config.toml
n_layer = 16
head_dim = 32
d_mlp = 384
norm_place = "pre"
norm_eps = 1e-06
init_std_qkv = 0.0605
lr_mult_qkv = 0.5
beta2 = 0.95
decay_fraction = 0.528
decay_shape = "linear"
final_lr_fraction = 0.0
batch_tokens = 65536
doc_mask = true
train_tokens = 141900000
steps = 2166
Each number is 128 + 32 x the weight over its row's rms, rounded and kept within 0 to 255. Layers, rows and columns count from 0. Numbers have three digits each. The size before them is the row's rms in percent of the matrix's.

# layer 3 attention query, 64x96, rms 0.168, rows 0-63, columns 0-31
099:182145103036155150123136124133159120150091126115070136117133081153153116137093143112070018117107
071:151088128151093179089109143124133098139131152101118117135126140073136140155138181178127157067138
078:167075144141135076143124151111194148109104160072085175175132146192107136136089142134069118180154
075:128158124102130133164133124169147110124090146089145118109111139155167073124135122100095054090126
089:091108075127119152182162092104128099152101169120148122157141124092120119137146148098113086169158
080:171148118185123142136120161138150098131115129086147088126108126178159175124086070069111133041153
112:122158137161175180122104088068129104154089085082193109162207135126109120082116134107202087110123
097:146145154125142121085098072139151103129096174113171127155179154186110073121091140106113101113127
113:121142159080132113170128136118144063175111165172108175139127118138165089139085076138068079088114
115:147172128049101152105114083103144171145176121078132102137095163092156127089117120116151134148084
102:126123179099123149161122121141175077146072162086186121124143123167105132120148102127126164101141
099:102091153107134160114158116133171114136128135156161128102118178174162135133152162159234111122145
103:153084157086087100145134151151179098118173137162140118106093125124138161148105088212116153109138
105:156117123115171128124137106145110120138071117135143096081033172125089159071163110146104147131112
107:119091142189130162160093066133120127096125127139176128109208105104104134149206122196151152141136
112:101165106157178101090124103114140088088173050113096113129097167086097128111136099097096142154178
052:100153177079094127106183106128123099133138127148152158147173043073080144114147099114161168104138
089:082048124142125104135145148136135113135155152130158119079167170165124111136160137116206154133118
076:087068158145047207149080157093130142124158120088089149091136177141136087093105142100107119086188
090:100109169174078127137124104082119118150125142100166147121134112170096092067092146064164131160167
096:118134146109130146142122117099198029152119172149106154122136105132175113076145123124131102103129
074:085126163128106160059158105147110131108120115176170164127147137154081166152200096135164176145100
106:124087079169125120135150118207124113160085066123094148141122102167073107105101124166153131148155
090:084062139112164113138121099057103120137072145135157062058114173156142092093081061140130090107096
089:099094107155126174148145096158088145147171066158090115130123145112090166121125135120132110161091
109:109139132139154074187119181089115150109099136158195115123143096121152108162130079160148117151126
097:185123074142118090088142168141163140165099094096121121122119213113070098130101072151123099081109
108:141139082123105159078107084119117186166190171145132104186165120095133075079088144072103145113147
102:163140169166176129151125137060121157150119118099126076099134135115163093109134090090177137085140
109:172171159121164035156144126124118138183122140083141141144153082129142198096173043108156112101149
093:139132087101118155106106178127146111171131082172179159145083164155101108097163089119065088108147
086:147137023125175117177069136097145132128103103141118133113106186078086128157099150156125080208114
144:092083073133143160136157085111094153028107112174093153126104097075128141079126084167170155117171
101:107106150093205156116129140080145176123114063094100137109165102118121135164125123135152131123076
093:110089090115117154181168167133088134113043155091102134185052155090147136113129159101133136123126
094:095124094110148145072124057169146171041101125129132103065143165065173123115092143126131145133157
091:131168179098130144121179173142200159149112191063139140154142086144075143140122150142138054105121
104:101067130084114131161132144128116126102136128172147167132067175114158163062150109107164082121131
116:134083143034176150091152106134019152113047174139154166143081154150135127140164136138114126212109
102:170107121120134159090132092175138097080147114133088146157124081144054089137139143148098062122083
113:109117146112146121177078101125081146110156093127122113116086093052120127162118141102134160117200
098:077149125122172155194188126174170134067128079147162126098175111203131156085049105149161133135125
113:160058078164141190141093154142088096078120129143141129149168082108184103153179145131122132126086
107:176082104129199118072144102138117079157167147100093089170168132154114130136104139109104162121105
110:114130157106107143112165161164057181159084139145105149152109108156152150143084054160136135127155
108:127075150159173112170081130123089109110113126100133098082119157086149141141100168182057099095132
100:110186110168176150072115101133138176099173075161150126180140110133133133174150171132074109154098
100:154091152088119153128143105163096176214139180173117091116131146147149104115156161121141138123150
069:106133091072124139118114114160093151116157131133122131107099148079199173061104118170167086132095
115:143204151071106099134090171147157138151214109147154111110205102129157123124156129147098135140132
086:137171157078105165177082138127151122091128110191088157114108134108108146123125097161137116106134
090:123115145137105106085124159124144136133155077222180168090143134195101161086125135085161141102078
106:170177149148111109177159110168150091149072138125157118143099126076189185082076128126130143141101
095:074081144115137150141105144113116105195203100118059088154148128185142132204115129117177150108109
107:129117143170146124161100100155166149164108138148128159175133132126252143137092143058110150151140
097:130152155112175194144116096118114168144172128105171149117165087114143145119154118129144104109153
086:178171103120160174146082170126129172130139121107113138143125203138135118147145176123154178152096
111:128104103095154130136124094135123125109147131134117144134070136134104018114176080222083107162125
109:174131146152147148099142070124133113093100130122205120141114034171126107139148163151105218125183
115:146075073088094130092095158142132175151120117117133097106141135157151146118103100101168157139116
109:107096130124165093153182134133197116175128142097100115178148104162107099140150149128109113155098
102:132161019155157148084115108087180086143145153114180117168122188178113141160143089124141161105032
110:095118118127112101119162045083144142160137163147082101119132163116129141130110116175134169118154
110:109186170138098167083151214130117088127153114159136130115116179120127079159111033136133151143172
# layer 3 attention key, 32x96, rms 0.17, rows 0-31, columns 0-31
083:142072096086154112087085102140158088126199157110154165171143147157121091152099103117087144136153
103:177107106151175102084139114124154089129121149100181150127093158129070152124171100101102154117163
090:168172152150135117105103111095141128175120167052130065138116135118158131188157137158124131104140
087:138046077091132158099099090129136118078164094198101153138164149149132114181066062092127114164155
096:124176143166155181112125181161155141067105091081149124173125121120098161127178142170067192143134
091:168175154086073119123173164145109126160108107122150105115130131114164067132179124107119176105164
101:063134129130126151142098169168172136128128108124101135125114155173150148183182132117051202122102
104:149096135113138129162133111093109070099100129114129112078144127126153120166195118110139143145169
103:172109147079123114111149163121156087124099103120151098129131092095199101109131136097108110150149
100:120181151135143152147154046139155135109144125142130074138014113171122196121149181162063155135157
102:076169141163134146073097128145124189111119077168111156101157137090108162099107143121148137158144
098:100100116149155067129125156120073132112143165117108143081133116150179131135117135106122166120153
103:081136091148103099069159125164133127154175159152096094105120080112126079136117087107128133108110
100:170153149123075202102089133148112140167104141141085100152165121131162158152113068135087082123123
103:093089123142115104105107093126162212140131131105143170112133144153109077131171124088072164096147
108:075124094130100107082109169162132140126181097130115224103116103135173154075137135107163095116131
086:119095153164131129126088083112118134127099113133106208147093123149154145158110113146121156132107
099:172122160161142112143132164099153086130153142184139104164107105068149121143169112112149169103169
084:109113127102089169094129121094115170096134135070133169132186136131129112115181135146133145096146
091:137147137171110116100105185123089152073112088087125107125176152101136152126107176132106116140136
093:114142150137163116124138105145130093123126053130065181163119172101065152110180149163153154129100
103:138155165106125116102143152097123091156105136155080159066118156148116176125142094135148095142112
117:118126180103116092161118088101139078143127082125134128146131113140195153115110140086174136109157
107:106108172134170155044110060164183145139124134111105164163148113118123133170091134129137163089185
126:168095122080130076164157162117135094144108076150127070103181124100168114116142093076082102180138
115:117177043139128110131091084197108117118102128100119144092129148109145121139164172077140133155086
097:056100115158184118114141096150088085142133121126088146031134142112099123130131129126075123152230
104:102117094192181117142161112162133114115157140038109120112138159096121141143119171135142151110116
100:092128069187123120123184091152090170116075126134123137126143110122097146171215088114109164121124
099:105141103121130145143087109101108150149135113109141100054126149172147151134162070150084110140091
098:134084109158137141167104144133096145110122104174137148118174139128106174160121114108128101142149
096:101096119148126092078065184065151086150118122066133130109079119097130136123167160155141146166167
# layer 3 attention value, 32x96, rms 0.187, rows 0-31, columns 0-31
103:082126111163127131176080144146081154165089095169072112131119108147145151162140113121106186128139
098:114111169133087072120178186128099109141133110103128107169101129098115127112144111128069115092077
097:102187131174144117084170123143099106098147113177109125121101184150137111071153158110128135124139
093:133127142156118113121100094121168151178099100099182209122111163150177087113115123151104143141145
111:161110116175151201083151158140147136111089105172150152187060133117144151155168146144121107138158
102:161094122082094088113209163104156152139107120187097085169181094123153102064140151155173095151127
090:142181142122167108169145169110114138141176161164136171185136136103101129127108101145135143083119
101:144157104117129123130166136171141127115195109155073123124174111066117124123083149138161175095085
093:142131123141115093116127147147121106102201111132163134132098153155121131082131113222153159062126
107:143162155166115132143135089165097104137189127196112172110125134103099137116128135071085145120157
095:115133120121075090157076150182123096133098064143137107087160154145171111149131091170125116118124
099:094159123146100082112159142123098112126155166145116177088158148119098128137085185126103121128127
095:150111129146184142103189141123070094129138099155132058136140097098163063114049106138144149158126
112:142111145090135118116075187166198116128149134151124145099157103162118116130103118095083087092115
099:135146093149129120147164122196122163120142102149148107136149087091105107171118149160162111143089
091:102079108113094133130162167123143121116071157119166097115093113143098138179117120153086166159159
094:136133144137175149115120152139161099153053141112143111192104144143121122118067117075173168121131
091:169158108149129138126100156132118113061116118082138154172156123147148088084153098162051150128125
101:085109044178142083112123103134106142152133075084187132157079052095145133144134125165103130109184
104:146137069108139180075095090104057130098133157143187132137141138082087171186147128100137113187116
105:106060142111139171137155108107157192155099138159160141130114126128168078111113090127127111169112
096:103114055112155122169141072184196112189098140151159175122108163118148135120155097113113121145138
098:107095150126119156106068146128117091150144143149188094060160180125101150107062125103155103069082
089:122193150151140096094128113125149112163122189161179112162172127123149180133159072136176077079167
114:127196157158188128194113167147131105068100121057108099206088139127124139074119105091122090097102
100:116098103161160142134130073086128143099126108171068132138138113178150142130112128233127134096131
110:126163153103073175158182188114131115166094122130172096128120116134139143181093121113152092169119
106:071082125073125106163132123080162137079116161116114119089135141119135166161123210116078152100134
104:123070106136202164175125171149123094185144120102153166087106118098138131167107128158150040124114
096:119126095140097143140066121157169100117133108150155136080206137121160166135114180030159149149142
102:146146137128127147151143149121140167059086101158137118121157120109131192090130092090171072208126
099:114118170124125116157150164123074192118165108119121149099131109138112142095130131094109112087105
# layer 3 attention output (transposed), 64x96, rms 0.362, rows 0-63, columns 0-31
078:151138109052127104129119111147107116099126155141197129127121095106085157150105120122093149118161
082:097131070159167116087063096107110120127109172150137122134119166132094167171112161127129096157118
087:080086093134135136087106150136122156084104030084077133157116145084092115156080152115150152137113
091:081142118099117141128092103085134138139157106115085167087119085173106105141125080114068122141147
094:075114114092148133159148104104154134136125163051137158076148046072161076150139158141144130172172
078:170121152116114156176119139145135103153077094149146179141138155138055101135168093113125202142141
082:098112138166058148192097201159067094090122099129186106135133159165140182117114129089137174144139
091:145115149124115156120125165080143137143090168155094102075085120147105146097100167148058118074176
071:071117140100137123129166132084141198091080104120092139132140067091123086063106156150156115069084
092:164149157144039102138194191129100128158102188154110134112126114070171092130086143131170172164160
083:090047071175217156136157113159142110086078090137086169140105136085170143096169142106076157188144
091:160150134163170096102183124136104154136133154153129097122133089098169183133113089071096088117132
078:127203155115149158142191071093106114100121133119174108070129110088125105130129183180148117148108
075:106156103073175129141128137088151147128126108121126110109147129155188126131096096170138102112102
084:110090116081145164098122098134184122108186111094074100152103166155083097139093133132100117134071
098:106092152118096132146044144163090184119148116161110128075136161158109124154119110130039114174193
095:127097166119171152212140088147153198115141100127132085086146153109145040083169144138053100111175
094:133105138132151065139105079110106114133123122143121143154152140197118186149179149145147141174131
094:102087126140088125153073082114130137153080189150143149088156122094146072125145171108092122058170
086:129115094122114119131141130150125101174093081120127149140102119126163124193113085203120157109109
083:095131131136097150138120133104131136110152102093139143146139168090093134121146110148124157167094
087:138101126126100138070093127167125083137098112152092098148150151048150116159105089192117103146173
084:135117131133079126160078164126112108156113075137181205194124050136155165114113111140127110145069
104:171106175097146162084167171136125083130076091151090112075185112129152151134141164167199125092141
076:124135111122121177134199107109168122137133151151084048144150131125159087119119088136092126128147
082:093088145102073165093129155165127127125095144163103132154192159099155082072112128147116123114174
088:130159149152095130115137106158151024185125126141143077094147108134124133170133125183112094126158
093:105160093180172082083141164151134108121120069094121098111117088087114117088070079172119124161051
090:182090054156131080159186085160102095119093157161099137124157118148154130157117207076141159150210
097:148153150077120113162147211185098121163140116143075165132121070120157068142068141134141171178117
086:089157084117130182116055066088146197072137150155160145118148101080176062095115122116105122169146
092:179092105169149101166103133176098137164108114152104110111112140080152114073121095148173082160169
118:158103176197094120173145149088144074097157097092186112165126156090137065067120138106099106142140
107:196149167136132198134118049144095109114154097139064125047140105118132139125115088109137149091149
106:125180109120155107146137152177194112167167150119136143126132117213165140142168184168038103146128
106:152122113151115141107131119148168169102102187159182049100136134148120108091145151113095096134173
117:139116180148156119125104127114144118119090188161089136172161145161084147090160103179096115116100
116:101105152152077117138130166112139104113171169103089076130115138127121199173100090141137121154148
107:100117112128110104117124069144138115150060132147076120110112068127196111151121126090179101143128
105:128107136082136172118183122149128118134156168125144118097141130129102123136130077052088111168164
111:128118129167088133103120109165130079135168130114067152081132112157117109113072149072167212142182
109:086145086132204133134110130166151153116101026065160132185155155167130112159150106138174100119122
114:135160161115111167122115115075108119123199090085119106111171077181024123102112176133160083115106
108:131118074064127116160158106115211100119110128108093086149046173171163091099150130188151137097112
113:111087059118099136116153162150149109179143120120091191177057140151139128103109146050067136133179
127:123074121194114223112161165148115123137094122111063115138092127108127108142162207131179110093150
109:133123139122042118140176150113176074179135132130153151161093132116176107130139078150119150165090
101:135158123185164083128128105116148057106135148164113171177103105101175142069117075147170134117132
111:135176112161141111066149081121160125155091092165131121122113112111087140184125127132129149105085
100:062100056088122129069175134198122150145149168047106157129152089086133083138122072145115157112161
109:170163141135143158111185212121089127123118110130149135106133127126107148109110180175148175170094
110:116199173092118078079143153155116103091157168143128153116154167088152120077156166128170112098102
121:154096107119118120161115129151155137129153168159141116135128137119142120139111119078174077118139
112:174158130165116099142196133130084168148122174095119122087148117204173159144073121084122073126067
115:123156102136158138113168051128160197138158122146099088145136140081132140173121146126100097152085
094:141181115139082179149111150122143171113137126115151153158102108132117141141153091088115139118098
126:147154124135144086096091121160116144179151120112148182077162104114120108148152138143109173083139
115:089073120084154129191151078075142100105227129108139075128141092118122133133146113126132182123111
112:071173127113140126109097115116101157120180136113117160146108147157098173107147135107142178106127
114:168081152118105131139143155101157113135109140161193100170160120096160106153121165101091152109147
108:160170186114071144106178152116205167093152148156156128145097117102161147087112083150116121161132
101:127174108186167119140150097113095108155139103178166102187084143130000161049165120154133096131131
121:119174113156152083203152135148129090196096085079117124164087130118082172113173030177168113073125
107:153163151082098151107113127124163098049145141165160163133141125154131076161141110107105134122175
# layer 3 MLP up, 384x96, rms 0.331, rows 0-109, columns 0-31
096:172089127170212060161183129150104172106089108128094174137133090173133113093111190148156105124123
108:132193058076111124168133125147167111139132110156145172127135142126173157137131090151072137093114
096:208138153158130165188147151108172111090133133154141147139116168059157073112122091158114103147106
089:121133203136132113143077142143147138102101122153117141100099053090117130115102129093108172158099
090:144107174144152168120239164117121159154095150193134142165165105143145129131125153067089081099119
105:121119121077132152169098096119164107104128119134082110120125105110177117180083120124114095082137
086:145098143168142147102147152092153066099086087128082151093111108173118076105123097091133166139127
103:161118142099136120142101108115125123110164077145168135108145175106070115153087118149099074147106
082:128105148138119079131131136144081084136031099113145103127109180137084061132188196130108152086148
109:158098110118151111107080119149147137135149106153141153143152086178087073124169069078107107168137
090:126176159150146121132098119124172096080143125162122128084091101128211083158123132133148097106094
103:205080162129190170053191108168099112160146133140112100046099121128121167137102096116150146172106
092:173147128090140182095109115154160130138171166152124208154079169087154087140112143156121094106201
102:100102093120098150073143108168127141121062139155188108069119107134087077069147154120168125119151
097:130146126091181111118152194156134170113123147166159165166104091077170080127184121087158153188160
107:138077168104074081184093175129151172118138168178126092166155164122084165102100115142169119175114
101:163143157090122035198123129160106188066140184113120087114146127117126114152131113135139129110155
104:215135111134117140100167112066175055123097142145075081092095136153169135156146131123119128146109
095:138085119131079149134136134085152133130103139112100093161090105184153111170115146172127113143088
093:119149126116131146052128141083128108179157156096170146092105102130074101122158141123113104163186
102:129144099156132126060121161100110104111156158102083115150132188112048117195105102114147103155076
103:158120142106169126165156170158146152052133159086132178124136129167135150129086091117105173114107
101:141166112134082113056137098068147137081129193093040109145113165178138185176154142138133153158148
107:116139114145206104203116098149147146098181163154137086119172112179140105182099125083127133139111
111:093134111137100127152080169085124103107107131063151132138175136129129118145123126128147116117155
101:128079127053183205177169158136154169078144111100191139171117145192111144158189125106118116125152
109:112072154081128087145126160132108169091113095127116178091120076178104156134132103087097169127127
110:169100178152102167110139094124070149095119090129102094198132110124118166147119146150181078109088
100:177160169077065138123141092101134098149129159167141138077120096111131073150176084152127099118143
089:071115111081089178093143137155139136139136183194112146136130160158104115113119169093130107103182
094:144111140133167141143143100063162146122169108124098110144120106089104142156133153152231141175097
106:142086145122068110097133135092150085093148123128095108155088186116123068096110129110164094166066
098:135125153143137155191099125079131143090142076164144145138178123151104107169100142153141068155178
094:136116162151114110164126133140115087101178163079124109109115092141139110212155145144120082153151
105:112172144178148081135076090103178154138153140106121164112140129096077113067120146118139118105078
097:121168093170062064118152164082194164122117168157132179170148130135149110170089136168132149142171
103:106090124142143114122161103155091098144122092126140123185105121186118103148154150117179175154129
102:133081131165094122123130168163121142036139119116161103171101060109121124163108085148094107171059
090:146142094126117080130114097164153173152162097140098096152110189161149105183121128149146120155164
093:133158112131104138165138140111159036090138139127158165103109163150149062127132111156126114214167
102:119125161143108133088108162104085148122159142209118117132150193109136106113153145113205096104086
091:130080139147143140113116121104121170171126123092107071110125091174167136088130109086068175100162
107:107107161123102151127124132078134076124166122169124159120123149140138153187155068132118082135079
096:158077127183169058075084117130130108129124144108111109072124122177160106121140166108023113126166
097:104164105113143148181113170107169121123084113085162169097167118110144159096168139149079123055177
094:201091180112208157111114092184094139181135107151131115064133111126123132082140138177094123124175
088:173139111101150096126128147149063131119113134129137161084067147099152087101088104132182109122176
108:141103167131117093117167108067118153108118131090108146203080148172140134127127112101092162169110
096:131121159165160152135145144121190040144131123132191085089174153118100127107145089204082098063128
113:094168180112108158119103114103132160110159153156190111143153161138114163135158069151193150160117
090:159105138168100133158105169147092153096089111145127094125119212158128190190172184157062100146116
096:140155150102145129143122115161091124130143089089145216132115166195110127118127049086146156039198
102:120170172146084074167112155141112101103134177076162108226140127164081188124101172123166116176136
102:131061151188094155152183127095169069128162091158129116129127136151163130186161127134150174158140
099:162136090102143143135103142082145119122214136104128101207134114099151065148183078136137153177116
098:103177147107122092123098134113145089110179154081118100086087173164103085209138055179139143132093
097:163109107166186106135115027148107112141138125147089106083116108137166120135155133071136146131160
092:130164159139167136116122082146136093167147174125130102100140100131125115145116166081137182140160
099:125184101103134071159106149181180133122111155088093243116131127137093170148155157147094114087100
109:180080172140128123156133161167112184152141192169149102074141119140174157168129190085107127162154
096:129096143066100191110170133156161186080115124125098153126105123101085119131125111150145174179116
103:143111144158127144133138142142138147125108179117086135127131133082135130078110181171169147217134
098:132107124036130093172136147149147149168177144159146101132086103149154176101127078128166166126135
099:128125147128118129125151097202152103093135209097120084156097067133110142150146143126091102106085
098:091092144144190140101087113142156154083196146117108094108123120107127110129086128160146095122182
096:084155108156173132128125120105099129077126083164063159150117142130102139037132119181213126101093
091:132233093102067155075111152111152102102174110145162164147115155114124026140143117158120142145134
109:110104132116168122146160142208162150162140147155118132128092115131151129141161144121216169204155
100:158110129092086136109100127146077150132136180195117124168226132152114094064125134168061132094171
103:127202099143107120201163098059182086113166114124151107129088095175173173187163093113130136140056
098:128124112140151148147140142149120114050124122100114151083098117212109061077167158102083116143125
097:196139147183167103124129167121126106132131156145161084157110071182103118079093081147090109076166
111:156106090195153163129052116128084126062101125136142128093158097106101114188163133158154129071117
109:118127099134134160142119165124105122116123071124138179184148090155110020086169113162112166106170
102:176110150098177108080206123172134122152117147131197191109115125108087137162147150079092126108061
097:221115175145142127134162095086132134133143123105126073148123132131138085128202134088110087113147
113:132126118114138130086133159191084105130101144162196132107146086141102097129129160127118125085169
094:171149103126107093167136117149173122120136124173151131163192170114212110086141148143181132136078
095:078119199116086055140143116174134122096152143091109060137124131095118142143148148135082145117139
111:154143056092085130110139069208132088116165128169127199151159167111090121191170148117143122133144
094:146090169085114116084171142148119105108118087153095129112157140164062201132123140119176109168117
106:196122185208148063121130147072122094085090120111077113162085133117137175150147118102158146101040
097:157163146146135113157076081136078108083151146154100191125112151109168122128123139031168087078111
095:097118182180101113145147101105157131133201180154120098119111094103157094181133140087167122098110
099:107133166158088122097147148157106111126127172105076140142170097071132119189146126113151104111167
096:127125085133098137113141134149174091174157148103067118114108121104123140135141109131122184109179
098:129078165123151123095201156105122086137125158145129084127116152139041150111107139164037158190136
087:136145121129081133110113102122141159136115129153114073187119169118132089137106147130161105174122
097:136147095201183165127146147149140146132122157149179078135142181179115057099138080155083124164091
104:149155189118089082130105102119141121083110204156164084115114142093107107141123083130114188081075
093:137108100121124152129139124154069099183090068075122099130148161130134100206121140138134138174140
103:105164100116125179165085157102163137101121168172116104156134196144127160079085164123147120102131
104:165134082044081152143090121113146133072174111108174171095074102153159130142184145115139088157128
093:164135078179160103162198143149133145113154119062131050108098120137087121171115099148091157183143
106:206137088157234113104079147102153143119090135107170162088181138087121095135109113122138190172124
097:084148109117144158083146169087100133111131140123145097063124126162158089102094153146124109074170
102:153101087168132091091138107154109143119134141158166137115076071134144156158118091180141129113146
112:152128162186084142133066147160125169145150151165118108106046053068116150170117118145159107179141
098:161164124096161151092091143147147098077167147163145129068099182140074163121093153174158126156093
101:147145175123148106162177148093193138127129130118108119148132084103175116120134064111177164126097
096:110155113141167118130095121112075152153102087118147158072120162122093141150134147105171165077099
099:152115139137121152074147100080063153082131123190126157117077162173146150111136116116122094080140
096:077106119148138185207136163092149122183112098109167161112146127096136068070116117112124107110115
104:158192092153103145136148107137101068146173203135159131197121180135127092138121056136142132091122
099:134115126115147149154128142133082118128097159192184130135108135142151113194209148061120093117112
106:130085102155082111140109132124166134114115177092110121129091122166107168081107179181153084186148
101:172058181135136099109099154127153114108148152122175082125155137146126157115116112135086124152074
094:130106112126199139139139098084110146084111134183179077115114103163139131134097108110040120080176
103:144109109088096118173123185103092167160096118169112120180107144136122150121096066045135090156107
093:072086137131083184153126110125122131127136113097157106131226119115162109155169195136142069144109
# layer 3 MLP down (transposed), 384x96, rms 0.316, rows 0-108, columns 0-31
106:165103138098101132090111069133122112150129174063144172092108102111025121092107102076137119105069
104:133097163048140072116107116139074122184177116131204104154161127114116084132116146112138133082118
096:103130099116134113099161127158107095098139143110149153078114144154177216151136135144118126119191
087:088129078132147136110148135121144115151162089105185083197153154068122191081122137185148132113104
087:140163108147121078180064076143224099119120093092153131092128137089087129170182118162129108118110
105:188130167118139125109155168120141140085100072161127092084134123158133147089102151123154135113095
091:147159152175114121128134125157101103139165133130116077130126148068164159138110163122127070143105
105:078111151146151094133109145066124148131111112112099093091107114133164141106092156117194134099189
090:127096121151130160111138132040123110111125078153104159124166136094113085117106119122190140137122
092:088163130153115137137196128085120097165068090113107116119068173100181125126066141149155212105050
089:161074132123148123113159131156142111158139099113137110098135072144155158118162158133104102172076
099:075200123094132114171169141065106135103180115185135066135120167095155159174138127134114160074119
106:123175134101117173158118126097086168093091105094126167125163140164135179164111146105159094108111
093:178125142160187131161094151090171136112170105125122130174118161088154206202162068057120113106116
100:143106119153184122143115127163137108149196131132100107140168134142127154110125145127228161122143
094:122154119100132161080125140108145107177142088097096093094100117124149125122134163068084163098087
095:193129179144148156103176107118127123158144086133099186124142108137118149125182100162074157151094
111:058194080146100066177092153076174084106133119102168119114132075085100123129080107132155125090139
103:101119165076112142088120135091116160121178076111147134103169124112071141111125101150072226136090
105:108087127158131093135104113127124105170136141119162061089117130147124119082159120110096100123161
090:116167124096067127104138061152190222137097115123144155132169110190142125115104147155134161134168
107:108084170091104110111190081164130126115084122114175166144136102152145057124127116133109185111134
103:066168126107137179162154112197114094089125141084134096201129136108164093122079156068100124095068
098:112106183152105164090168130128089144135102163108078162137137178118146154114100117108109139059144
108:169087187078118197121136099120152126087196098119101110101067170113129128130142107155120133157183
102:123139134115135062106075120150171143175122068134106117151155132126080135104066126158084162124160
114:137132150179151061127154129187155157186108156121141148119127058138133113088089108109092143107198
121:097142089140125097129108122110116108202122136093140132126132253154145152113132095197132082129120
106:065159143101148110069116082139123102093136105105192131148113148126161167125097165125139139156070
091:134143133145167177194139104147124159109125063092159119098159070104145132221149128139126170145056
096:144089110095090138145142179197183124085133156188154169171149089142160128101138128098125126139112
096:107143159100134099155125131141131152113114133081153121093167084177120143145101133146154075151115
090:103099092121120140177125120138102058141145117128175162165091100182122082116159197041123176087160
103:155132135095138181105123136169143150208175118169118135109133205135096133149153087096157199101110
099:138103129072135147113026171125107115152122119090104104145103172195120122131149104126164109128085
124:139127127133107059147157148132161184111105126163175099166092124115164170102147193160124113146132
094:115109048173123111088116124094143079139160084178165098145113154124162138092078084113072137138173
100:087093154064114138153088178140128152150087125148104142085142115170083155096191160147164128135141
103:116063163134108128102069141160124113129117080148138162122090100111188176162137199145106123143127
094:160129138129111155154180127117114145125072109126141143151120155069122156188099026130127165114147
091:135150084123125142186111072165171142116145110124134128184167107215083183158125107115089123120172
095:118132150103069141186173139136079130141119099159124184209149077155102157126125118160113153118223
090:166163114115066152193109078153126139132095155103121120127139112102181099082145167073145163110116
095:106182139149071125132128117128041081107207141092115148130132130079106191182132116167124088156139
103:149099053160132165115199093140186144147088079132123166106054104133094130162150088074098149134149
096:082237108100057144121151156094123110127204099165180123097115134122117133145104074163156097091134
093:129170135123113164169118153061135166135100113118111149108157148178044106157143088120119161144046
093:085127158144129131163101133127084111166150146133154133126181141125145105132145129090164074080163
098:074124133154159113155138089133096108112128151128144145138083143126131112188109131077159120135091
097:181149107101140129174132135156187091079123135137159112094165112139108066158104137095152119133102
099:152115133129135153076135187190126170155113173095138159126117089103102083128111152125166146134106
094:147125081116146160110100105152109124123138169141161101131092100155139167141159104102072161209155
107:109110124129107182085159093146107074095130112137131114053121125134148118146116159130103098129096
100:153117049159143176138075081163105121156041150139151122095076177108112122160133146115118155132091
107:141150095099129150103131065117117158075030150210108109110136197084143136145069136117145126163144
090:175138151144171123147136102139132184185076157138153130137157172121151099093073149133142085139102
103:093138162134083178112166099094137098128127088160125148099112167152067152093137111166138136154176
100:101145128127120097103110144189057116114107136132096120180132102189157104113130104136095127091120
101:145145188146155149072151139079141098123174159136174125111135055158138098080096202145149133077176
102:137147161156146140083145180140163099139148122089154171169151156103099115111152139115166131172060
107:141129131199130085134176137104126086135130064145167042134166143140097125127106076164146144111111
101:116099089126187129098126086163095164134135170161184105125104144125136133154112125108077118099079
112:096155166069133173165110083169151136094118091117170096160144134142168125143099152171072104115111
108:161079131138119068129141134104115153076144139144120171087189113109084171118106105153199161104074
110:108103071117097135154160136103178179085189152195153140135121184156105175119085141111158100123125
094:099141123119083120121129152210178153100151149130158124116101166138131167215127141138138083169191
099:163136136172164145152158094087159161164117075166126103184156116089083118149148086132127162110102
104:102156155124113068128119090137100131088114180120175132109111085063122129156115115102091136147115
096:135128116098116141159154142148133098110142164088163186099031132138176096157095134122154147122110
108:129149166050169098134176115183092147102125166149183089196144127109159119173159140103177122125090
111:134184178077130158105096097122159073092115115086145143141165122187095127117106093154147103133176
105:082107117101136226121119145144143107154104101126107134196135104148064167142109133138147182111157
122:133120097175134095179089112151156148192101101129150148098118086081142151114099163054148153119103
117:089127140139127172179141083108108162147117105085152115127124158096197121157138120105148132096123
103:077137128144085204187101115070087157110157107177142144140146074132160155173147147151142086144127
099:063155064101078116153134156132080125078145090130152126168136095054173117071126184105148111107128
106:103134082111149136179173097131136125119134124103123080129123152175171173174134149209100084102146
087:133102086127130149097156138122135103108114137125131099117091172136080116066153099125081177175136
096:133079154133106190096074154173126168132112149097128157129155132195099132164084095092178065156174
107:180081138117166089105135119119105108182151103182132134148145032084117090140110153107189113097131
098:126172129092123108163101116089113130109147100081059151161174137078156172154119069074149156111139
091:096112125125096163155095176189106192178186129152172061126117152164142137117077125140114109223181
092:141149137202107170135139103138091205182132112133064103078107100082102129121116065140079112149117
105:107120084185146110177129139100152143112185120114092145105153043078117087190138118140099095103147
102:114181115147115074123135046070125102146165125134155113111106169125126101108150113154132152137181
097:080105123120175172127125069174142099095100144150108144160160121107113104125086118095130141072098
108:164132136138095120146107041103154142066119180091166179087173122125083111071161142158160178103125
098:109122065144137137163093135118190073142131153118202156132089100166135078090127090103172063077097
095:123182192122086107137148112088100132127113124180118102109136097134118119143131110114129141154135
109:114193150143101120100133130105111121161155114127107216097108104142133128098151126136184120123160
085:104095151132131038121114091148164183122146157152079140121134072164093171058124124115143129151104
093:114128167138110066134099113074089096111108096124147134092079122146101120162117101144096123109180
104:147119126186124090093117128098068111136107137090114129074165124091065135117108146164099145083182
105:152167130106136154170138097115120137065129151137133069097127085189107154132134148147100145105138
100:119091187145121158103137102160136064141150148149042084130119141173167114172138150174074137095122
084:132173155144118159150097122105142070135162108118126171118147154089102138178093104132106106112144
104:168081062156121059090190108087139131130111134060131168137103139169124210139103094198082144153047
130:131120155160143124050115105114142123140090117090075218127117205147145158142206093161112126106141
096:104115152230134135142149086171077101207124150094140073192095159142164110137117107167122118135080
092:145188091155115141098146144180115136163177124094146127157148151142079151109160119128118106135065
088:126094132162164118142125076129156119148186128126132159137182058182132143080144113151118122112093
100:109149154125171047112118106120127100141156120121169190172098160166166129141092123102112074150134
093:102110081159166079130099115111127088165124128098144127133115140147132129165140104151188198149150
092:164067171144122131103089156117134190058110114129097095076150101140099127115124175112108161099144
105:095147136103079097145113126086098109135132162098138102132118157115141108142140108100093130122129
094:151145118102124143103105140188108111143156124091182136149083151138116058116129102124137136177089
105:175138198158141145148092115176094071106159151135137093120223133120180113156154111093066124116164
104:131136125123113088137160183110125128148124145160071133110123109141081097119139130144117156137119
095:152207149107151135116126067172191058158110091076118152076115108128115127094133145179075125109113